Part of a small language model's weights.
Size: width 192, 6 heads of 32, vocabulary 1024, 3.94M parameters.
Architecture: RMSNorm before each block, rotary positions, no biases in attention or MLP, untied embeddings.
Training: 141M tokens, 8588 steps.
Each number is 200 + 20 x the weight over its row's rms, rounded and kept within 0 to 999. Layers, rows and columns count from 0. The size before them is the row's rms in percent of the matrix's.

# o: layer 3 attention output (transposed), 192x192, rms 0.0735, rows 148-184, columns 96-143
# v: layer 3 attention value, 192x192, rms 0.0938, rows 149-185, columns 96-143
# q: layer 3 attention query, 192x192, rms 0.0698, rows 160-191, columns 96-143
# k: layer 3 attention key, 192x192, rms 0.0735, rows 160-191, columns 96-143
o148,110,205,194,214,192,208,222,219,210,156,203,193,255,196,193,204,222,193,208,218,218,194,206,189,225,202,211,230,184,177,207,223,185,224,186,216,198,203,204,176,179,202,198,159,209,182,212,218,217
v149,110,189,239,196,246,189,186,178,245,170,221,218,207,193,268,204,197,201,206,192,212,197,200,174,170,218,208,221,208,162,229,210,197,224,206,187,207,184,199,189,210,189,197,227,212,223,214,206,195
o149,116,238,207,189,195,196,170,201,164,203,199,197,199,182,188,217,207,212,182,205,187,220,197,203,181,146,201,214,191,185,209,255,219,229,199,213,174,188,177,172,192,222,197,217,239,188,229,232,207
v150,104,220,161,195,202,180,208,197,188,199,182,216,212,213,212,209,204,157,208,194,174,212,171,199,163,221,207,230,203,240,177,190,203,222,174,200,225,189,205,190,212,181,194,217,187,203,216,163,232
o150,109,201,203,217,206,192,196,214,215,178,194,169,188,226,203,204,191,216,204,215,209,204,198,221,151,224,213,202,217,222,190,199,191,205,229,163,182,199,214,183,218,197,205,198,174,214,224,225,167
v151,111,212,208,225,201,210,178,148,215,188,221,205,194,227,204,222,190,191,196,200,185,218,212,200,188,187,187,223,248,195,205,201,216,225,195,190,168,194,183,184,216,193,211,176,195,233,185,177,186
o151,116,225,212,203,187,204,238,194,217,200,189,193,220,178,169,177,213,217,186,181,165,162,254,218,224,197,256,195,206,191,210,200,202,169,245,215,222,224,193,208,224,192,208,209,196,211,180,209,191
v152,105,236,211,192,169,209,156,211,179,216,190,208,235,216,194,197,198,182,187,164,204,183,233,183,199,184,229,227,208,220,166,192,208,192,160,180,227,203,184,203,209,196,238,205,173,180,164,190,198
o152,109,216,233,189,207,207,196,187,189,197,197,201,206,197,217,178,215,200,191,196,183,195,168,189,236,192,186,168,220,226,207,203,242,169,212,218,196,207,242,168,202,201,184,192,200,206,208,232,201
v153,105,201,203,182,207,202,197,203,189,202,209,218,216,155,180,178,188,194,200,192,195,196,185,168,195,216,173,168,202,236,229,243,187,227,187,189,229,219,182,185,222,187,188,221,207,181,181,203,223
o153,109,223,168,203,192,201,176,196,222,222,181,213,228,222,197,191,217,191,207,198,211,202,184,212,174,199,223,161,220,209,188,181,220,192,183,202,229,197,224,180,210,176,198,190,200,204,219,151,200
v154,102,234,175,205,196,197,168,226,193,175,184,187,201,216,186,236,214,193,230,195,196,193,182,229,177,203,187,161,191,190,222,209,206,200,208,216,191,209,203,212,171,218,184,184,183,192,179,172,198
o154,103,183,198,174,212,178,178,201,175,188,212,177,191,182,196,185,217,202,232,223,150,205,214,201,192,187,175,168,213,194,200,180,211,203,149,173,244,220,209,213,192,235,228,175,188,226,190,209,173
v155,102,193,190,185,242,173,176,177,196,167,195,199,231,194,213,207,233,204,201,197,186,222,214,215,181,206,221,175,201,162,167,191,209,189,196,197,172,206,168,199,171,202,163,214,188,214,174,174,230
o155,110,197,226,193,184,173,144,213,187,215,216,160,197,188,224,217,226,222,202,197,216,199,205,242,201,161,183,189,194,196,224,171,191,204,219,167,182,179,206,185,200,225,186,194,186,189,228,192,207
v156,118,218,191,209,179,217,178,221,189,185,208,219,206,196,185,175,228,165,164,208,175,187,241,215,209,188,215,232,214,216,185,197,252,221,198,196,217,179,199,226,142,217,218,167,229,221,221,213,207
o156,125,161,197,158,213,214,197,195,182,193,191,185,194,235,161,160,210,230,184,195,232,199,188,198,218,224,235,218,173,180,226,172,171,185,210,175,210,194,171,207,222,205,194,182,210,207,189,249,209
v157,100,219,194,230,203,189,192,219,206,210,188,191,161,193,212,200,187,171,181,199,223,220,189,202,193,164,201,203,207,247,199,160,216,198,187,186,226,185,201,222,174,178,182,183,226,215,172,212,230
o157,110,169,248,209,199,199,188,191,205,219,190,201,196,218,204,200,207,187,211,205,224,179,230,190,232,204,189,196,179,207,193,197,201,194,165,202,212,229,200,204,180,206,174,201,192,184,198,202,180
v158,107,202,194,207,178,192,199,183,210,196,212,223,237,161,163,210,158,170,157,225,206,189,216,214,187,212,167,206,208,191,177,222,189,200,178,168,175,219,191,206,211,181,207,209,207,198,208,174,175
o158,115,193,181,223,197,166,200,178,223,176,225,177,185,216,212,155,209,200,205,212,195,169,198,199,178,190,218,197,227,213,169,209,177,214,187,206,236,217,187,182,179,219,178,173,167,164,207,205,240
v159,108,220,169,191,191,218,229,196,204,229,194,183,217,168,174,178,248,186,168,199,196,216,218,192,197,196,182,209,201,184,147,212,208,203,170,166,217,188,215,177,200,215,189,197,183,206,207,181,194
o159,113,155,184,190,216,201,179,223,205,239,223,202,191,206,192,210,183,205,219,197,218,197,221,220,180,191,193,154,213,190,213,157,180,203,219,174,235,159,192,186,232,230,211,226,181,186,194,194,232
q160,086,194,198,214,209,221,232,219,196,228,201,208,199,209,194,173,178,208,161,202,223,231,186,208,200,218,211,206,160,236,198,204,172,196,207,222,190,204,162,198,237,196,164,190,230,214,195,201,213
k160,072,204,193,179,179,175,175,207,197,180,181,206,207,232,168,187,184,213,208,189,191,194,207,199,167,231,202,215,206,194,216,180,169,209,193,189,172,234,224,217,207,198,223,210,209,144,205,148,238
q161,089,187,223,164,182,168,181,184,218,184,162,208,210,210,190,229,226,181,215,238,237,195,193,196,234,218,190,181,210,192,176,205,201,229,171,153,260,220,222,188,173,236,210,209,197,185,200,194,204
k161,084,207,197,207,200,190,222,212,203,184,228,201,181,179,214,141,216,229,193,169,218,196,231,227,196,226,196,176,207,213,203,214,203,176,200,151,177,169,206,204,189,191,192,179,182,158,205,197,207
q162,085,221,195,199,181,200,194,190,229,175,199,236,202,213,223,215,188,192,224,200,196,180,186,201,209,209,156,202,222,174,208,185,191,202,203,181,197,213,216,218,191,206,213,195,148,205,194,196,143
k162,082,218,191,184,188,189,197,201,175,177,192,212,210,183,230,195,224,221,211,186,218,186,192,238,209,178,191,202,175,216,190,205,226,192,215,192,187,208,244,197,156,185,179,239,214,241,195,168,168
q163,080,192,232,205,223,218,235,218,176,218,197,189,210,189,169,186,197,224,164,216,187,187,174,183,189,230,222,219,175,206,168,215,193,196,203,196,199,211,204,210,218,182,189,213,231,186,214,194,184
k163,087,168,234,240,203,197,207,184,197,231,235,218,196,190,213,222,191,226,178,187,226,213,206,191,179,205,189,216,233,210,210,225,200,195,216,227,169,201,170,220,200,177,202,187,237,226,194,211,228
q164,090,177,231,187,189,164,186,224,203,190,179,193,204,186,210,203,218,188,239,202,177,214,193,210,193,227,193,214,192,180,204,203,193,181,214,200,184,226,213,183,164,219,201,188,182,189,234,215,230
k164,090,234,196,196,187,162,193,216,228,187,207,178,215,182,228,198,211,204,197,177,243,171,212,220,241,186,218,200,134,196,185,187,246,186,179,192,189,212,198,201,234,225,156,206,218,178,212,189,203
q165,083,207,223,204,228,207,204,248,224,167,159,196,209,190,214,215,238,214,182,175,216,198,241,208,241,221,223,224,223,186,209,210,198,182,178,198,187,184,186,203,206,197,212,191,216,188,188,184,183
k165,087,219,194,196,189,229,184,181,180,192,215,206,194,221,231,171,183,201,186,205,163,242,189,248,246,219,209,212,221,154,189,221,195,201,212,180,182,174,234,194,182,210,187,205,218,193,207,179,185
q166,111,196,202,227,186,251,223,242,172,205,219,191,200,209,202,185,204,209,161,220,195,263,192,198,198,191,193,223,178,240,198,229,183,149,203,198,204,202,201,196,205,195,215,196,230,205,198,181,206
k166,088,206,216,194,202,181,199,200,212,230,190,175,185,192,206,176,179,229,170,172,215,198,228,146,217,201,217,202,193,220,176,217,221,193,203,210,186,180,168,212,238,220,212,206,223,216,176,184,233
q167,099,185,196,175,164,195,195,194,193,183,203,223,221,187,172,205,197,214,216,166,187,222,188,201,243,179,190,204,194,164,223,209,167,212,229,200,221,220,230,149,179,202,236,186,202,214,238,198,172
k167,081,198,228,191,204,155,237,177,232,195,185,178,196,204,186,207,210,234,188,213,206,233,189,205,230,186,218,183,206,196,205,190,213,197,176,218,147,190,191,205,204,185,229,228,183,230,205,233,191
q168,098,202,248,207,185,233,173,217,176,221,168,194,203,225,213,224,254,187,188,193,212,184,214,225,215,198,172,192,187,205,217,201,207,232,198,234,161,215,160,213,200,217,185,186,178,201,167,208,202
k168,101,187,189,199,209,196,217,212,189,162,187,179,195,210,202,215,203,186,200,187,186,224,217,195,201,190,212,179,205,222,188,190,211,165,200,242,221,189,198,208,211,216,242,187,176,217,206,195,216
q169,102,183,190,219,155,204,209,207,191,234,194,199,178,213,211,204,178,228,176,190,199,220,197,157,209,191,203,197,184,222,182,192,175,231,156,206,195,208,203,216,211,201,171,206,207,192,180,211,198
k169,097,245,197,170,222,208,178,169,218,198,196,221,202,197,223,162,223,206,244,217,218,203,219,230,207,180,200,192,195,174,171,201,191,198,188,143,187,202,215,171,193,192,208,220,190,198,185,215,185
q170,099,203,205,223,232,176,220,193,189,204,223,209,164,219,203,210,213,184,235,229,195,190,188,197,190,207,205,200,219,172,188,194,198,210,162,211,207,210,220,213,192,219,195,236,226,167,179,186,201
k170,094,192,193,192,211,188,184,203,200,176,229,201,222,207,196,150,189,195,144,190,197,175,186,200,184,207,170,135,178,184,206,237,186,213,190,202,217,168,232,223,203,135,209,204,202,201,219,213,201
q171,102,150,177,228,214,208,236,208,203,210,174,196,237,248,172,211,204,203,199,196,204,192,226,214,176,184,230,198,220,171,189,224,225,189,217,185,199,206,182,191,208,232,238,180,171,188,218,206,203
k171,094,198,202,205,219,224,165,229,230,181,222,200,208,224,194,213,195,173,195,228,241,212,209,200,245,227,204,195,202,217,194,225,190,217,224,158,220,206,196,156,193,194,233,193,164,257,217,189,167
q172,110,200,197,222,188,203,201,193,176,170,251,194,189,213,165,193,190,184,220,188,155,167,195,202,201,181,201,234,144,191,191,172,221,146,211,199,212,205,205,201,195,206,198,217,164,214,231,182,210
k172,099,207,218,204,185,183,210,181,151,174,172,194,211,176,183,212,205,206,190,155,169,211,199,190,206,194,195,209,240,211,212,200,173,222,204,225,200,179,207,164,178,197,218,209,226,200,195,201,206
q173,113,209,197,160,160,190,249,198,234,194,208,191,234,202,200,189,170,230,174,228,199,202,175,223,228,199,196,237,214,217,207,202,190,184,177,197,165,173,179,216,184,171,213,207,212,175,208,207,179
k173,103,180,233,198,226,202,181,182,228,216,193,184,204,196,224,199,194,193,186,206,232,203,192,168,192,189,175,222,203,209,218,236,207,215,209,233,184,170,200,200,214,229,157,168,174,204,219,197,242
q174,105,195,215,178,176,172,223,193,161,177,171,193,196,214,163,204,205,224,205,180,183,220,205,189,207,227,220,206,203,234,181,238,198,189,186,185,185,182,193,214,194,219,192,192,246,231,223,205,206
k174,096,187,190,179,213,188,171,202,255,219,174,198,209,197,229,196,204,220,207,202,240,188,181,174,202,200,193,175,193,202,215,164,220,208,178,233,189,169,193,188,208,215,171,193,184,191,216,198,173
q175,108,211,202,205,182,180,207,208,153,200,213,171,225,199,217,209,183,202,213,225,237,193,194,182,171,195,242,192,214,197,175,180,202,241,213,198,230,158,223,160,201,235,209,184,212,227,190,209,201
k175,093,164,218,228,232,215,170,225,175,178,233,207,179,174,183,166,252,204,207,193,175,194,220,175,171,163,188,171,168,162,206,211,198,191,213,189,161,179,208,199,179,207,205,199,197,184,183,186,219
q176,090,215,192,225,228,227,243,205,213,215,209,188,188,186,208,179,183,186,167,188,217,230,188,195,206,200,211,239,196,234,180,200,214,212,186,211,195,194,156,196,229,186,216,210,254,223,209,175,184
k176,101,168,244,220,214,211,221,214,185,215,200,183,185,208,183,234,189,198,188,246,235,231,161,186,195,193,206,205,208,227,245,192,197,189,200,239,204,177,169,216,231,213,201,192,199,228,195,214,217
q177,083,183,205,181,186,196,177,214,210,191,194,237,203,195,207,190,185,173,220,198,192,190,201,189,213,116,204,221,218,198,210,155,227,219,193,202,189,243,203,211,215,221,221,202,200,204,216,195,201
k177,085,192,178,190,201,200,235,201,223,250,218,189,208,222,218,210,197,178,184,180,165,174,216,219,199,217,167,172,235,177,200,212,213,212,168,190,218,197,207,196,155,230,191,191,191,185,170,238,174
q178,079,204,199,246,200,174,199,187,201,207,166,203,211,173,191,212,208,159,201,184,170,209,236,205,243,205,211,197,187,178,191,192,205,232,180,214,197,221,195,214,185,204,227,198,178,173,220,198,246
k178,080,169,233,183,195,184,185,209,240,175,245,187,178,211,208,170,199,224,225,236,214,178,216,181,194,188,214,186,241,204,231,234,182,145,210,200,211,199,198,191,235,182,218,225,204,205,169,209,230
q179,077,223,204,211,215,194,222,209,223,181,211,175,192,167,205,213,181,222,166,192,245,213,181,230,199,181,199,208,175,226,186,252,179,204,192,202,189,168,183,189,204,211,195,214,246,236,179,204,206
k179,080,168,207,210,183,206,172,198,203,220,169,204,180,221,201,220,207,200,218,215,196,208,191,222,197,244,215,211,230,216,180,206,167,210,187,217,187,199,190,216,253,203,189,214,218,204,201,205,202
q180,079,192,193,196,247,186,197,219,173,189,240,184,197,207,213,194,184,231,232,218,177,214,189,194,179,179,215,211,192,194,235,199,177,174,214,195,201,188,180,198,230,184,188,180,255,190,195,177,208
k180,082,192,217,207,192,221,191,178,224,257,195,191,200,218,193,221,232,221,167,205,248,187,219,183,180,202,224,181,203,212,194,199,212,176,175,209,186,208,206,190,231,241,216,213,215,187,177,214,237
q181,091,219,199,169,207,156,208,203,191,175,212,207,193,213,185,189,225,218,216,226,187,198,209,186,224,193,188,236,203,166,223,206,203,207,213,237,213,197,217,216,205,216,224,182,178,161,231,186,213
k181,085,172,210,206,203,207,192,193,195,198,163,216,215,191,209,208,184,175,207,192,188,217,207,198,207,173,229,194,213,210,210,203,202,228,191,202,165,153,174,197,219,203,197,209,166,228,158,235,218
q182,069,204,214,204,191,207,206,208,170,189,193,185,202,179,250,241,248,203,184,204,194,218,196,223,221,227,174,212,220,184,219,229,193,176,192,213,211,207,191,197,221,230,163,217,185,154,192,204,191
k182,121,227,148,193,188,174,189,186,221,186,193,197,226,197,181,179,182,204,242,211,196,208,189,220,237,194,189,233,204,173,218,197,197,190,222,168,187,220,249,159,198,198,209,245,206,176,212,226,198
q183,097,191,196,190,180,214,199,196,193,194,202,210,195,212,226,240,187,220,185,246,215,197,166,199,210,229,159,214,186,197,190,218,161,201,223,154,219,185,200,206,210,190,216,225,243,181,217,209,204
k183,105,191,216,243,188,214,224,174,174,183,198,168,202,183,187,219,209,214,204,215,214,191,187,187,169,213,214,204,178,222,192,207,185,225,218,205,195,219,198,173,203,201,200,189,229,219,188,182,204
q184,104,206,201,204,187,191,195,206,229,186,181,200,179,214,200,190,188,195,193,197,167,233,191,232,227,204,217,208,191,233,224,156,183,222,199,228,214,179,166,202,227,202,194,200,215,238,187,177,243
k184,104,195,184,191,212,178,198,173,231,221,244,196,217,190,199,180,215,203,175,195,193,235,192,237,239,208,194,191,206,177,189,193,211,204,191,190,193,220,204,172,165,209,205,203,193,177,176,235,189
q185,102,217,228,186,199,201,170,183,189,193,170,223,220,199,192,216,191,211,237,219,212,173,225,215,193,188,203,221,219,180,191,174,195,208,230,210,192,176,190,217,192,207,234,178,156,235,206,216,188
k185,101,237,187,206,207,202,235,201,176,171,227,204,210,187,166,195,228,205,215,202,194,190,213,227,232,194,201,155,200,177,198,191,206,138,209,182,220,178,214,171,194,215,199,182,191,184,208,196,184
q186,099,167,197,200,206,203,225,189,236,200,211,213,172,191,192,174,193,230,205,202,195,205,186,210,188,188,157,221,210,174,205,219,193,185,189,199,190,205,213,143,210,173,169,174,194,224,206,197,168
k186,099,217,172,199,171,227,236,194,217,209,201,185,209,212,185,241,209,179,178,220,195,203,205,183,198,198,186,243,157,222,200,199,230,226,202,215,196,196,186,210,212,223,216,193,179,214,182,191,220
q187,103,217,215,231,207,193,205,215,206,212,218,189,187,196,180,226,173,208,214,189,187,178,206,175,213,190,177,199,204,195,193,181,213,200,164,196,194,205,179,217,219,226,199,158,184,237,228,201,204
k187,100,222,174,217,178,227,229,224,152,153,159,185,208,189,216,179,221,192,205,214,208,215,228,237,185,196,230,175,200,178,200,197,204,193,190,193,194,208,195,204,193,192,189,190,215,207,187,192,206
q188,103,200,191,181,181,193,249,221,185,191,190,215,250,210,213,200,204,176,207,185,170,204,236,193,194,203,217,213,215,188,228,207,214,142,216,192,202,200,219,197,191,187,205,248,171,175,189,192,170
k188,096,197,246,196,221,197,215,188,206,198,202,213,163,193,196,212,190,221,189,185,227,229,186,215,194,251,170,205,198,250,197,208,193,184,170,189,187,189,182,191,236,205,180,153,184,241,196,175,183
q189,107,210,180,173,190,200,196,225,234,190,212,227,188,219,206,199,194,212,238,181,209,192,176,201,182,193,164,193,198,196,203,196,210,184,182,194,179,189,181,208,186,241,227,213,171,162,202,208,179
k189,101,207,197,198,185,198,220,155,199,224,203,212,200,189,232,183,175,157,209,210,193,166,214,161,181,191,177,191,183,187,194,193,181,212,172,196,213,212,178,233,204,217,192,164,232,216,188,190,195
q190,101,186,207,241,187,190,200,202,146,211,169,203,199,204,172,189,220,183,167,198,197,172,211,189,193,210,188,191,191,191,160,144,203,163,188,180,183,198,196,248,184,190,241,204,189,231,208,199,175
k190,099,200,181,213,185,219,226,233,210,166,172,180,182,168,157,175,225,222,193,146,205,211,195,215,222,191,202,216,198,186,179,225,198,234,182,173,198,213,191,180,191,144,209,209,186,199,183,182,159
q191,095,229,193,179,184,188,172,206,190,188,212,190,208,217,223,184,188,202,219,175,168,212,163,203,215,162,203,258,224,225,196,214,226,190,218,200,180,196,212,202,214,221,208,196,195,192,165,202,183
k191,102,177,197,214,194,215,199,193,167,234,221,188,195,165,184,195,219,226,187,229,202,220,142,175,183,205,201,202,233,219,200,214,183,218,186,231,220,163,192,221,215,198,184,191,221,236,198,187,241
v160,105,177,184,182,217,200,239,204,209,186,194,194,167,188,177,195,228,213,193,199,223,243,177,203,212,172,226,212,203,203,194,229,186,214,217,204,184,247,209,204,173,200,177,215,189,211,163,205,211
o160,105,219,218,199,186,195,180,204,185,191,225,166,164,189,185,233,202,184,203,175,219,188,214,209,215,226,197,211,237,180,185,209,214,196,183,225,207,173,175,152,223,211,191,202,226,221,219,178,196
v161,093,224,226,209,245,192,169,208,171,181,194,219,202,200,191,183,202,207,166,215,243,178,218,214,197,178,231,188,188,208,198,191,225,213,159,194,217,178,201,183,173,198,184,179,188,194,227,171,195
o161,092,224,182,165,201,195,198,211,234,190,219,190,180,180,193,188,188,219,161,216,244,200,211,188,195,170,179,193,198,205,226,180,209,186,212,212,191,207,189,238,193,173,217,176,178,213,166,175,207
v162,108,187,173,220,217,187,196,177,203,186,195,213,196,198,226,207,201,214,201,214,187,181,213,199,168,216,197,165,168,231,216,236,193,216,207,209,223,175,199,177,201,236,211,224,213,177,191,222,182
o162,104,207,227,220,210,192,214,185,184,235,182,196,190,205,196,188,268,205,203,176,190,178,192,184,171,211,164,173,201,186,247,177,203,211,203,229,193,214,194,207,210,183,184,213,215,234,197,170,216
v163,105,174,200,212,180,154,217,191,195,224,194,178,207,226,195,208,234,193,188,199,214,202,180,173,159,232,186,197,207,176,162,228,212,209,222,200,236,228,183,214,203,202,175,190,197,217,212,215,191
o163,103,225,182,216,189,187,225,176,197,220,224,178,198,204,200,207,193,185,218,198,195,169,206,150,223,233,203,187,193,192,167,193,158,216,194,228,190,172,219,166,207,209,194,182,209,191,207,181,203
v164,103,224,245,198,194,208,179,206,223,206,205,229,186,200,177,186,233,207,229,179,219,179,222,225,190,202,206,201,186,173,217,159,194,227,215,193,205,216,207,209,183,218,195,197,208,206,221,163,210
o164,101,176,220,195,161,204,183,203,232,186,186,215,193,229,206,209,206,199,175,185,185,187,223,205,203,195,170,202,219,181,190,199,188,188,192,156,206,215,195,232,175,209,211,162,195,159,218,199,217
v165,098,206,212,199,214,208,180,188,220,189,221,221,209,191,201,210,171,189,206,189,182,228,201,199,187,202,187,217,202,220,189,218,154,203,219,174,184,175,190,217,197,181,202,186,216,201,205,176,187
o165,095,204,161,225,165,198,198,194,184,195,208,235,200,196,223,210,181,196,171,204,220,241,215,210,206,168,180,215,158,171,180,190,197,193,221,241,189,235,183,180,190,212,184,184,183,180,151,190,189
v166,099,203,186,210,211,186,218,189,219,168,248,196,182,184,199,207,202,220,197,233,185,233,185,236,204,217,199,176,181,212,193,181,155,194,185,200,228,199,239,212,180,173,220,189,209,168,198,183,174
o166,099,200,219,183,160,203,197,216,184,173,193,188,217,257,193,205,174,187,186,218,174,208,211,174,204,228,176,210,156,206,205,222,223,211,215,227,206,190,203,206,181,185,155,206,189,180,193,224,220
v167,106,186,173,216,239,191,177,195,214,250,194,172,224,211,194,184,237,192,196,212,218,196,209,197,232,194,182,198,235,228,215,206,211,228,190,182,208,167,218,205,195,239,209,160,161,185,212,187,193
o167,104,196,204,209,198,220,193,195,222,181,185,175,182,163,226,197,214,160,215,196,187,214,223,200,202,207,175,204,229,187,208,189,231,181,224,180,179,198,238,190,194,224,184,215,184,194,174,206,232
v168,095,231,226,238,215,211,183,146,194,194,188,227,188,243,214,198,198,208,246,187,194,225,182,218,188,195,208,217,213,170,206,171,214,195,216,216,179,185,208,200,174,197,165,210,204,208,199,209,176
o168,095,207,223,175,195,188,189,223,262,220,205,209,198,177,153,219,185,196,215,255,200,194,170,194,210,236,176,210,172,183,193,184,196,192,212,202,215,178,204,163,222,199,225,184,235,201,225,176,207
v169,102,178,182,230,149,209,230,188,229,164,184,202,197,195,239,206,205,191,172,229,205,199,212,188,219,209,186,182,208,220,197,219,200,182,196,223,199,214,219,200,191,223,220,213,211,221,255,204,216
o169,101,190,204,215,186,192,213,180,197,198,196,214,197,191,197,153,181,190,191,227,167,185,195,203,221,186,225,198,165,212,203,177,190,208,227,215,183,197,187,226,190,163,180,211,196,218,191,223,210
v170,100,195,183,235,202,179,221,217,174,200,198,202,213,216,199,209,210,204,199,197,190,199,205,220,222,213,161,161,177,200,194,197,203,183,194,212,201,217,193,216,165,237,201,191,177,174,193,201,207
o170,095,204,183,210,206,207,247,205,197,241,192,203,211,178,260,197,189,188,206,157,186,170,221,174,191,202,199,181,162,230,205,182,185,197,204,208,205,170,261,177,205,162,222,165,174,180,179,219,216
v171,089,231,207,181,213,198,184,216,179,195,199,174,209,182,186,227,226,205,195,209,172,202,186,208,184,237,222,232,219,165,162,235,201,190,191,187,215,183,223,224,173,212,199,213,179,193,192,172,177
o171,094,194,181,189,190,190,245,193,178,227,216,209,203,172,179,219,188,193,195,146,197,220,218,218,190,199,225,203,219,193,206,184,220,201,183,210,193,212,208,164,237,242,176,203,202,188,183,178,230
v172,096,195,189,202,202,219,203,187,181,208,184,196,195,215,158,172,199,199,217,239,200,182,157,177,174,167,232,189,188,199,206,213,220,207,204,216,200,198,233,201,186,223,198,184,212,204,186,192,183
o172,101,198,201,202,182,237,197,212,206,200,164,200,181,208,216,214,204,181,212,207,191,171,219,164,167,229,185,219,221,181,217,188,244,198,205,166,181,188,163,176,180,237,242,199,197,226,198,182,211
v173,103,208,197,181,192,218,185,210,175,218,215,208,208,162,210,185,219,197,207,206,193,221,203,229,213,203,203,228,200,231,221,206,218,184,222,175,213,189,236,203,197,220,191,189,216,196,186,199,188
o173,101,230,245,217,202,216,212,194,204,228,197,163,219,212,214,219,187,176,228,180,215,237,194,211,208,201,190,212,199,191,178,186,193,228,226,187,193,199,190,251,203,196,212,229,212,202,182,219,213
v174,093,185,214,234,175,217,176,212,178,173,226,240,179,198,226,229,212,214,200,218,203,222,198,194,197,201,245,194,220,205,182,211,201,163,153,198,212,189,212,188,213,217,166,203,184,230,230,199,229
o174,090,211,217,215,191,183,201,195,200,212,186,205,202,187,200,231,215,214,201,225,207,177,193,187,203,192,201,190,198,188,208,209,247,156,187,214,215,225,172,209,209,213,180,175,201,179,211,199,198
v175,097,203,222,173,251,183,209,225,197,226,184,229,158,185,171,201,183,233,209,199,212,159,155,200,213,217,206,225,204,200,211,196,198,204,232,205,190,196,162,208,212,170,171,184,199,203,236,201,222
o175,096,177,204,190,207,181,177,204,188,203,186,212,204,215,162,220,183,191,207,173,204,218,195,192,175,235,196,191,209,177,220,194,189,197,168,136,198,174,192,187,165,195,216,143,149,174,171,182,175
v176,112,197,193,167,235,223,213,155,183,206,194,199,209,204,168,192,197,180,219,197,178,178,171,191,189,216,192,189,195,212,231,210,229,199,203,187,198,219,195,180,200,221,191,202,222,228,206,157,187
o176,108,201,171,199,213,200,203,201,211,188,200,190,187,221,214,206,179,218,224,231,222,171,193,194,227,223,202,181,179,178,220,191,198,236,234,165,225,237,209,181,222,218,183,219,204,200,217,179,179
v177,100,196,204,189,240,209,209,205,189,176,218,194,184,225,196,209,177,183,221,177,193,210,197,204,240,197,163,187,183,244,254,169,193,221,189,209,250,215,165,200,216,216,176,197,190,186,175,154,187
o177,101,209,199,184,183,178,201,196,193,190,193,190,193,183,243,232,167,214,172,183,219,225,221,193,212,188,196,210,204,189,231,185,213,183,185,194,172,195,199,195,173,166,171,225,224,230,203,168,192
v178,104,225,202,181,231,223,193,216,206,189,182,186,199,176,221,196,216,186,255,237,212,190,208,245,208,194,213,193,201,205,210,208,195,190,214,234,207,215,173,228,197,195,191,202,202,197,189,207,189
o178,097,238,209,187,223,211,182,203,192,206,219,210,207,191,185,248,182,186,188,159,213,206,210,193,180,211,230,206,204,189,178,197,211,201,181,214,187,196,173,214,208,204,171,190,212,178,234,184,197
v179,111,163,205,220,203,214,227,175,222,208,193,185,185,210,205,168,149,196,190,222,185,179,194,246,244,167,217,215,199,175,171,218,196,203,193,238,170,180,201,220,229,180,183,193,230,184,221,212,176
o179,109,196,199,179,221,204,213,190,180,182,202,168,204,232,224,208,186,206,190,205,179,221,175,177,180,202,160,229,180,220,222,212,205,195,219,221,187,185,184,214,177,194,198,184,216,203,218,201,182
v180,097,185,215,221,188,192,224,183,238,176,226,193,159,217,197,208,188,181,184,175,198,198,171,184,186,182,229,170,193,202,211,206,195,202,194,195,197,230,221,197,187,220,205,202,192,199,198,194,220
o180,096,184,226,199,189,204,167,207,159,219,189,233,192,225,217,224,214,193,194,262,212,204,219,206,189,195,182,191,156,205,197,209,212,192,157,242,201,213,217,205,200,220,187,210,184,225,191,184,200
v181,097,210,197,205,197,226,202,239,181,184,188,193,193,204,194,175,208,185,211,189,220,178,170,206,209,190,179,231,189,196,192,174,233,187,191,194,249,181,198,208,205,221,235,183,189,210,206,193,197
o181,095,181,242,204,196,200,215,184,187,185,198,215,190,191,165,213,201,184,187,158,190,216,180,192,197,209,232,206,193,209,168,199,209,186,193,187,173,187,252,199,165,181,250,231,233,207,191,197,215
v182,097,165,207,194,149,178,211,191,201,207,208,225,209,226,203,191,196,207,213,209,197,215,183,207,181,225,237,213,191,184,216,176,192,219,164,183,194,211,179,201,240,204,197,205,191,171,234,162,210
o182,097,184,221,203,203,186,187,201,213,193,219,189,189,228,194,224,201,173,218,180,211,200,194,190,179,188,217,226,224,230,234,210,184,148,189,230,175,238,221,234,214,209,215,184,177,187,231,190,156
v183,095,222,210,187,244,156,191,206,190,210,163,139,211,157,192,199,186,214,220,224,227,229,191,199,215,238,175,211,208,183,201,203,201,231,195,169,172,193,216,210,200,212,190,229,219,220,198,222,204
o183,096,194,107,202,195,201,244,201,192,209,188,193,218,190,197,214,223,209,170,198,193,193,217,217,184,195,185,212,217,197,210,191,232,199,202,192,206,207,202,212,206,186,189,197,208,206,216,192,208
v184,106,202,202,219,203,193,211,192,177,229,167,172,199,156,215,213,210,185,214,204,224,223,181,165,170,156,199,222,163,209,205,228,193,217,235,180,248,179,179,188,231,210,197,226,187,206,197,219,187
o184,101,190,183,206,213,190,206,217,214,221,209,159,200,216,200,246,192,212,233,204,194,197,181,166,234,236,230,183,225,202,206,211,187,219,221,218,185,177,208,183,210,203,209,220,192,229,187,188,207
v185,104,219,173,162,196,149,206,198,243,230,183,215,183,199,215,195,187,210,181,212,206,178,202,190,199,155,184,232,202,204,167,212,209,204,213,212,207,191,198,167,199,178,185,183,201,212,198,202,190